From a checkpoint of a small transformer trained on Wikipedia.
Architecture: RMSNorm before each block, normalized queries and keys.
Training: 213M tokens, 6062 steps.
Each number is 200 + 20 x the weight over its row's rms, rounded and kept within 0 to 999. Layers, rows and columns count from 0. The size before them is the row's rms in percent of the matrix's.

# down: layer 7 MLP down (transposed), 576x256, rms 0.221, rows 561-569, columns 128-255
# gate: layer 7 MLP gate, 576x256, rms 0.225, rows 562-569, columns 128-255
# up: layer 7 MLP up, 576x256, rms 0.232, rows 562-569, columns 128-255
down561,106,201,165,227,167,173,189,199,174,217,213,196,209,251,209,209,233,245,211,203,168,246,219,220,189,208,186,198,181,197,204,213,191,194,199,191,215,193,148,197,232,169,197,174,214,175,183,206,229,210,206,163,191,190,198,187,182,231,193,195,245,221,164,206,208,182,211,231,219,197,189,207,190,221,238,213,200,198,214,203,183,185,209,198,195,217,237,177,197,186,195,195,200,193,209,215,241,190,201,181,196,209,196,195,209,176,190,175,196,209,251,206,203,166,205,208,146,192,200,186,213,190,160,225,197,217,189,219,194
gate562,099,215,186,210,189,223,198,197,154,191,209,210,183,183,236,211,221,196,189,214,166,199,190,202,216,216,205,217,191,194,192,209,224,188,211,200,217,163,186,228,203,165,238,188,192,186,219,206,197,211,202,213,183,186,173,205,205,180,156,229,200,218,197,167,196,194,204,188,213,187,204,154,198,225,188,205,189,187,216,191,175,188,212,220,224,200,171,196,226,199,188,145,166,188,182,164,191,232,201,224,208,231,179,191,203,210,182,185,189,202,175,192,231,237,219,175,193,195,182,200,192,206,195,204,259,185,169,160,179
up562,099,188,170,218,228,211,145,237,226,169,169,162,147,211,175,186,201,172,190,196,237,232,199,204,183,217,191,167,204,212,182,186,197,234,176,214,195,239,208,218,207,241,214,208,199,200,215,209,179,214,237,182,179,208,193,184,202,173,235,188,208,195,213,241,203,188,224,214,170,186,203,212,216,167,178,190,187,232,199,182,189,210,179,244,206,193,235,226,173,183,195,205,227,230,225,201,171,170,226,177,225,197,221,168,178,190,176,171,176,220,222,187,207,172,192,233,221,184,226,212,215,218,219,220,197,221,196,153,194
down562,099,171,202,195,207,192,200,200,200,178,171,218,215,194,176,224,235,180,223,209,224,213,191,207,206,201,180,192,207,231,204,212,178,184,232,188,201,212,228,174,184,199,224,192,193,202,178,218,182,192,254,149,190,205,187,206,200,182,213,214,169,174,195,221,207,184,207,200,201,205,195,212,192,224,165,218,215,185,203,182,193,184,215,206,224,208,217,220,192,183,201,215,196,197,207,173,170,219,209,209,216,239,265,174,197,183,186,230,190,205,227,179,210,174,179,200,219,168,170,205,214,206,198,227,213,250,224,195,186
gate563,101,212,214,211,206,146,171,212,231,218,211,181,227,191,188,191,223,228,201,177,162,216,171,187,227,171,229,207,186,202,195,182,187,206,224,199,184,182,175,202,184,177,219,210,200,192,186,206,197,175,247,198,187,197,175,190,194,193,174,211,204,186,200,216,191,185,158,218,216,200,213,186,163,201,215,217,201,200,222,195,201,171,167,222,212,208,218,200,207,220,192,195,193,219,189,175,169,164,171,212,224,242,197,240,175,184,201,214,208,238,240,233,235,200,214,192,201,195,202,230,215,164,220,194,177,188,179,168,195
up563,096,219,178,205,200,211,227,195,204,202,208,177,206,237,239,213,196,271,215,213,178,198,170,190,191,177,206,198,220,177,226,174,210,242,177,192,153,212,217,193,212,185,202,174,199,215,235,201,189,200,193,200,202,170,238,209,208,184,183,174,187,181,172,223,198,179,221,224,197,181,182,185,188,207,196,194,203,219,245,208,193,194,213,201,166,208,176,186,216,194,233,213,196,215,186,200,203,229,204,200,186,175,163,214,228,227,193,178,220,191,209,196,224,192,184,217,196,184,217,209,227,197,245,200,197,208,246,177,200
down563,103,183,200,220,195,190,196,230,222,198,211,206,187,202,166,189,252,220,183,192,189,214,179,155,243,184,198,232,211,192,216,187,197,185,180,216,193,189,191,231,212,205,216,183,221,179,193,193,227,201,194,187,174,191,264,196,172,175,207,179,191,191,212,184,223,207,233,218,203,210,211,185,208,216,198,178,202,213,206,200,195,247,169,182,211,204,208,180,203,201,212,233,227,216,215,195,203,197,174,215,226,191,208,219,215,150,216,162,215,214,197,176,227,182,163,220,237,195,191,171,171,178,187,220,186,190,191,192,176
gate564,105,211,198,193,173,211,204,188,209,227,187,202,211,193,229,223,161,178,183,232,143,208,172,218,208,210,189,196,169,203,178,213,209,211,191,219,155,183,164,184,187,193,188,234,215,185,194,182,192,194,198,202,186,181,240,171,202,218,197,246,201,213,178,240,205,181,201,212,187,185,187,194,187,210,231,232,216,178,179,220,185,186,203,192,200,214,221,232,177,185,155,213,199,233,211,211,144,221,216,185,205,184,190,197,192,198,220,206,215,190,210,216,192,173,201,225,162,191,210,202,201,173,231,229,200,186,220,204,189
up564,098,198,244,204,214,207,202,204,221,182,179,200,177,186,209,174,198,183,216,190,217,204,189,192,213,184,231,216,186,220,216,193,238,221,184,201,197,196,209,210,177,222,202,182,207,188,188,219,201,194,172,226,180,218,183,184,176,185,196,184,198,201,167,162,206,178,193,200,188,158,178,210,213,188,198,187,196,224,206,209,234,211,171,220,202,150,213,177,178,208,204,190,244,180,210,226,194,204,180,222,169,193,181,199,254,238,162,182,205,197,192,193,187,184,218,231,209,178,195,191,199,172,168,169,189,225,201,195,200
down564,097,200,181,198,171,213,188,182,206,203,233,209,183,242,225,200,197,201,215,224,234,212,177,210,170,198,188,238,170,172,222,205,184,162,176,202,199,206,204,211,199,192,170,219,196,198,220,186,195,225,190,199,217,233,176,190,212,232,182,184,214,203,240,218,249,193,208,228,204,191,189,223,195,180,243,183,199,210,226,215,212,215,198,223,197,195,188,202,201,235,218,195,202,200,202,190,213,184,198,212,165,190,158,186,213,209,169,199,200,238,205,176,226,211,192,218,223,198,182,153,202,191,190,173,170,205,211,178,206
gate565,102,184,217,206,200,180,182,182,216,230,208,170,168,204,170,205,233,193,199,226,215,192,216,193,193,171,199,184,198,236,219,197,170,192,192,215,163,190,195,187,219,201,154,184,194,206,244,220,197,196,187,213,206,205,189,220,192,240,242,216,202,154,224,216,185,203,196,226,228,194,178,220,202,174,200,173,218,199,199,211,208,189,198,200,210,196,244,210,175,216,221,238,217,214,182,188,237,200,167,185,182,240,208,184,206,191,228,210,198,197,174,207,227,210,220,189,187,126,227,221,188,210,230,162,197,214,214,236,231
up565,102,203,204,245,205,206,209,218,213,172,219,199,199,203,228,170,182,199,180,193,197,166,182,221,232,221,208,223,183,208,204,215,203,210,186,175,201,202,181,250,195,185,185,181,174,229,194,208,207,155,215,176,206,219,180,205,208,207,224,167,205,191,200,191,195,199,232,205,232,205,186,185,188,204,201,229,238,195,241,240,194,229,196,213,185,167,230,223,208,176,157,196,213,232,196,177,210,200,188,177,229,217,171,181,216,212,189,202,171,180,177,187,201,208,200,222,185,192,225,199,228,191,182,167,206,208,222,205,186
down565,109,191,215,201,207,218,190,190,234,187,214,182,171,186,191,211,189,228,189,189,205,208,176,168,179,214,173,188,242,217,209,201,173,210,177,214,204,195,223,206,231,183,199,196,220,217,206,198,157,195,189,208,203,246,153,214,230,187,199,191,242,173,181,190,259,217,202,237,188,213,187,225,204,206,170,191,208,178,206,205,196,204,182,208,173,181,173,205,182,195,218,242,195,202,204,185,233,181,172,212,215,174,190,158,204,186,199,221,172,189,217,167,192,187,214,188,201,181,212,192,195,223,201,202,221,196,233,193,209
gate566,101,202,207,212,202,176,212,199,176,240,196,211,206,188,206,197,165,194,213,190,192,221,236,199,234,209,225,221,162,221,190,188,234,190,222,227,195,189,214,191,161,177,203,218,214,209,200,227,238,210,211,191,203,199,171,179,212,213,182,246,227,207,199,233,160,233,191,185,180,206,232,167,213,198,229,169,193,193,189,206,197,178,184,205,190,184,182,217,217,217,165,178,188,210,170,217,197,184,196,222,192,199,194,182,182,215,201,180,167,192,188,190,224,188,209,182,225,225,190,218,168,224,217,202,192,202,220,212,187
up566,099,215,217,177,158,200,193,206,196,185,221,229,164,232,221,180,186,205,201,184,198,205,210,184,225,199,202,175,169,194,248,221,202,214,198,213,230,223,212,204,194,206,220,221,217,205,195,222,173,179,163,243,209,203,198,207,239,203,207,210,184,188,217,201,225,163,218,217,188,222,186,173,213,191,209,189,214,231,191,220,168,195,217,186,204,185,237,213,211,197,234,221,213,203,195,205,187,203,174,212,205,227,205,206,188,185,224,175,206,222,185,201,159,192,206,179,152,200,178,226,171,216,211,196,221,193,178,193,220
down566,100,171,187,233,160,196,205,185,225,212,225,192,193,180,204,218,177,206,210,220,194,208,214,221,203,195,179,218,188,204,206,199,195,195,155,198,173,223,221,244,211,216,205,224,209,212,181,221,207,214,218,198,169,207,182,241,203,191,178,182,194,243,215,151,208,206,210,214,189,198,219,189,204,156,175,194,205,226,203,210,155,197,205,198,150,222,189,210,192,219,209,191,165,204,217,180,226,184,199,199,227,194,182,213,184,186,208,177,205,205,200,229,182,203,208,176,137,204,166,187,180,177,180,174,202,207,198,163,213
gate567,099,181,208,205,196,178,191,202,221,169,184,213,218,199,212,195,194,194,211,185,158,218,218,191,209,246,165,212,208,213,201,201,211,211,199,219,205,188,186,191,191,224,213,210,229,209,207,204,241,205,206,174,212,184,219,214,196,229,196,225,202,183,238,235,174,191,190,195,194,189,196,241,187,202,191,225,215,174,206,181,215,197,193,172,208,215,174,225,248,172,221,201,185,194,198,220,239,195,209,183,179,194,214,213,195,158,201,220,206,186,223,196,219,211,178,225,213,219,232,205,176,150,206,204,205,238,174,200,184
up567,107,203,190,193,222,219,191,204,195,216,206,202,177,216,171,174,187,168,224,213,214,208,212,195,197,202,199,204,181,210,195,235,194,189,175,188,176,168,232,220,165,176,208,194,183,207,185,216,213,217,177,229,245,202,202,192,196,185,204,202,218,217,232,245,206,187,187,194,198,180,196,192,181,159,212,189,177,237,213,220,176,209,184,210,194,217,199,205,204,221,230,176,195,209,226,192,145,186,179,198,177,172,191,223,178,205,214,247,177,215,221,192,190,226,194,184,241,168,187,224,221,195,183,163,221,261,218,197,237
down567,110,205,201,196,157,171,215,204,197,199,180,204,180,173,243,200,214,244,160,178,215,189,197,181,207,170,194,205,216,211,203,196,193,209,184,206,199,207,195,186,195,227,215,228,209,187,240,216,186,154,206,218,216,208,194,209,176,194,183,231,198,196,195,211,119,200,193,210,197,253,218,176,186,184,187,201,176,217,218,200,220,174,213,184,190,203,160,187,177,245,189,218,187,172,183,180,215,227,168,206,178,190,214,207,164,206,213,205,214,213,193,192,217,185,168,186,218,157,213,213,220,194,209,202,196,192,210,187,225
gate568,104,176,200,217,218,184,187,217,198,184,163,225,218,222,221,213,197,236,202,206,182,177,239,183,201,204,173,210,195,208,167,217,192,222,176,220,191,228,222,236,261,206,199,225,193,159,205,206,179,172,189,188,186,181,191,227,176,198,194,222,213,217,211,170,195,247,226,270,227,175,176,210,205,193,194,200,214,178,199,200,207,202,222,201,169,194,212,191,195,191,162,155,172,198,182,190,207,187,190,194,198,178,200,240,207,166,191,212,212,194,194,231,194,222,223,180,202,208,196,215,206,212,176,205,156,207,177,203,211
up568,104,192,165,195,207,170,205,209,209,220,211,223,196,198,220,208,214,215,194,213,237,227,175,200,221,202,217,185,208,229,205,220,193,187,184,186,178,181,183,235,216,181,224,182,155,193,207,211,226,210,201,188,210,194,215,200,217,225,210,196,185,226,183,207,235,221,203,226,224,205,198,224,191,227,178,188,202,218,222,200,211,175,210,227,206,176,239,181,182,169,187,148,185,181,174,216,199,239,193,216,230,182,187,188,197,195,159,173,177,180,205,234,222,199,175,232,207,217,201,230,221,205,176,201,200,196,129,183,190
down568,106,235,149,178,198,204,203,231,203,198,183,228,184,191,195,178,213,153,191,229,189,197,201,185,176,191,233,198,199,212,185,233,239,207,161,218,192,191,212,174,163,195,213,225,177,227,173,195,209,199,211,213,186,172,200,216,179,189,215,237,216,228,219,198,220,249,207,198,225,167,210,210,208,184,242,186,211,171,201,245,168,214,211,206,224,220,223,165,204,214,223,198,194,222,225,250,194,194,197,206,239,222,213,194,210,216,180,194,219,213,197,203,187,208,213,230,219,198,202,202,219,182,183,178,185,220,193,207,165
gate569,108,215,211,171,201,202,185,210,181,189,190,214,201,179,173,228,199,221,230,201,201,201,181,182,202,252,202,178,216,158,185,189,167,200,223,226,215,227,164,207,226,214,188,157,220,196,224,216,198,214,199,135,156,195,214,178,222,198,167,217,205,214,177,207,146,211,195,216,201,192,206,208,175,197,201,199,185,219,209,180,184,203,168,204,160,205,190,195,209,194,165,212,194,177,211,163,212,191,197,197,203,191,180,187,177,181,156,210,218,188,192,238,222,176,205,185,215,194,202,168,168,232,198,217,244,205,209,186,186
up569,104,227,205,174,206,200,180,202,195,178,189,179,224,204,183,169,173,226,217,199,240,168,235,188,204,175,205,213,201,193,197,183,205,212,204,192,187,189,186,210,220,224,204,185,180,174,162,176,196,188,197,156,156,190,230,231,190,238,209,194,208,221,198,207,199,161,185,204,212,189,213,210,218,213,212,193,194,192,172,180,168,178,207,229,183,220,189,212,233,211,213,157,199,172,208,187,175,186,168,204,202,243,247,203,174,173,144,214,224,209,210,210,226,201,225,205,163,185,168,219,184,209,214,195,201,208,200,214,205
down569,109,192,176,157,208,231,210,191,216,181,204,172,212,206,220,165,192,173,185,220,187,218,174,198,184,190,212,183,214,191,172,182,178,176,208,206,201,187,183,193,234,182,200,218,206,179,219,203,193,224,191,180,204,204,229,201,221,185,202,235,220,245,172,197,96,214,199,195,180,209,199,217,205,170,197,190,216,195,199,184,203,218,229,198,196,193,189,201,214,210,202,205,194,194,221,192,179,201,210,200,194,216,204,169,219,190,179,193,213,205,185,192,218,221,176,167,155,204,200,195,223,193,231,198,182,167,205,181,244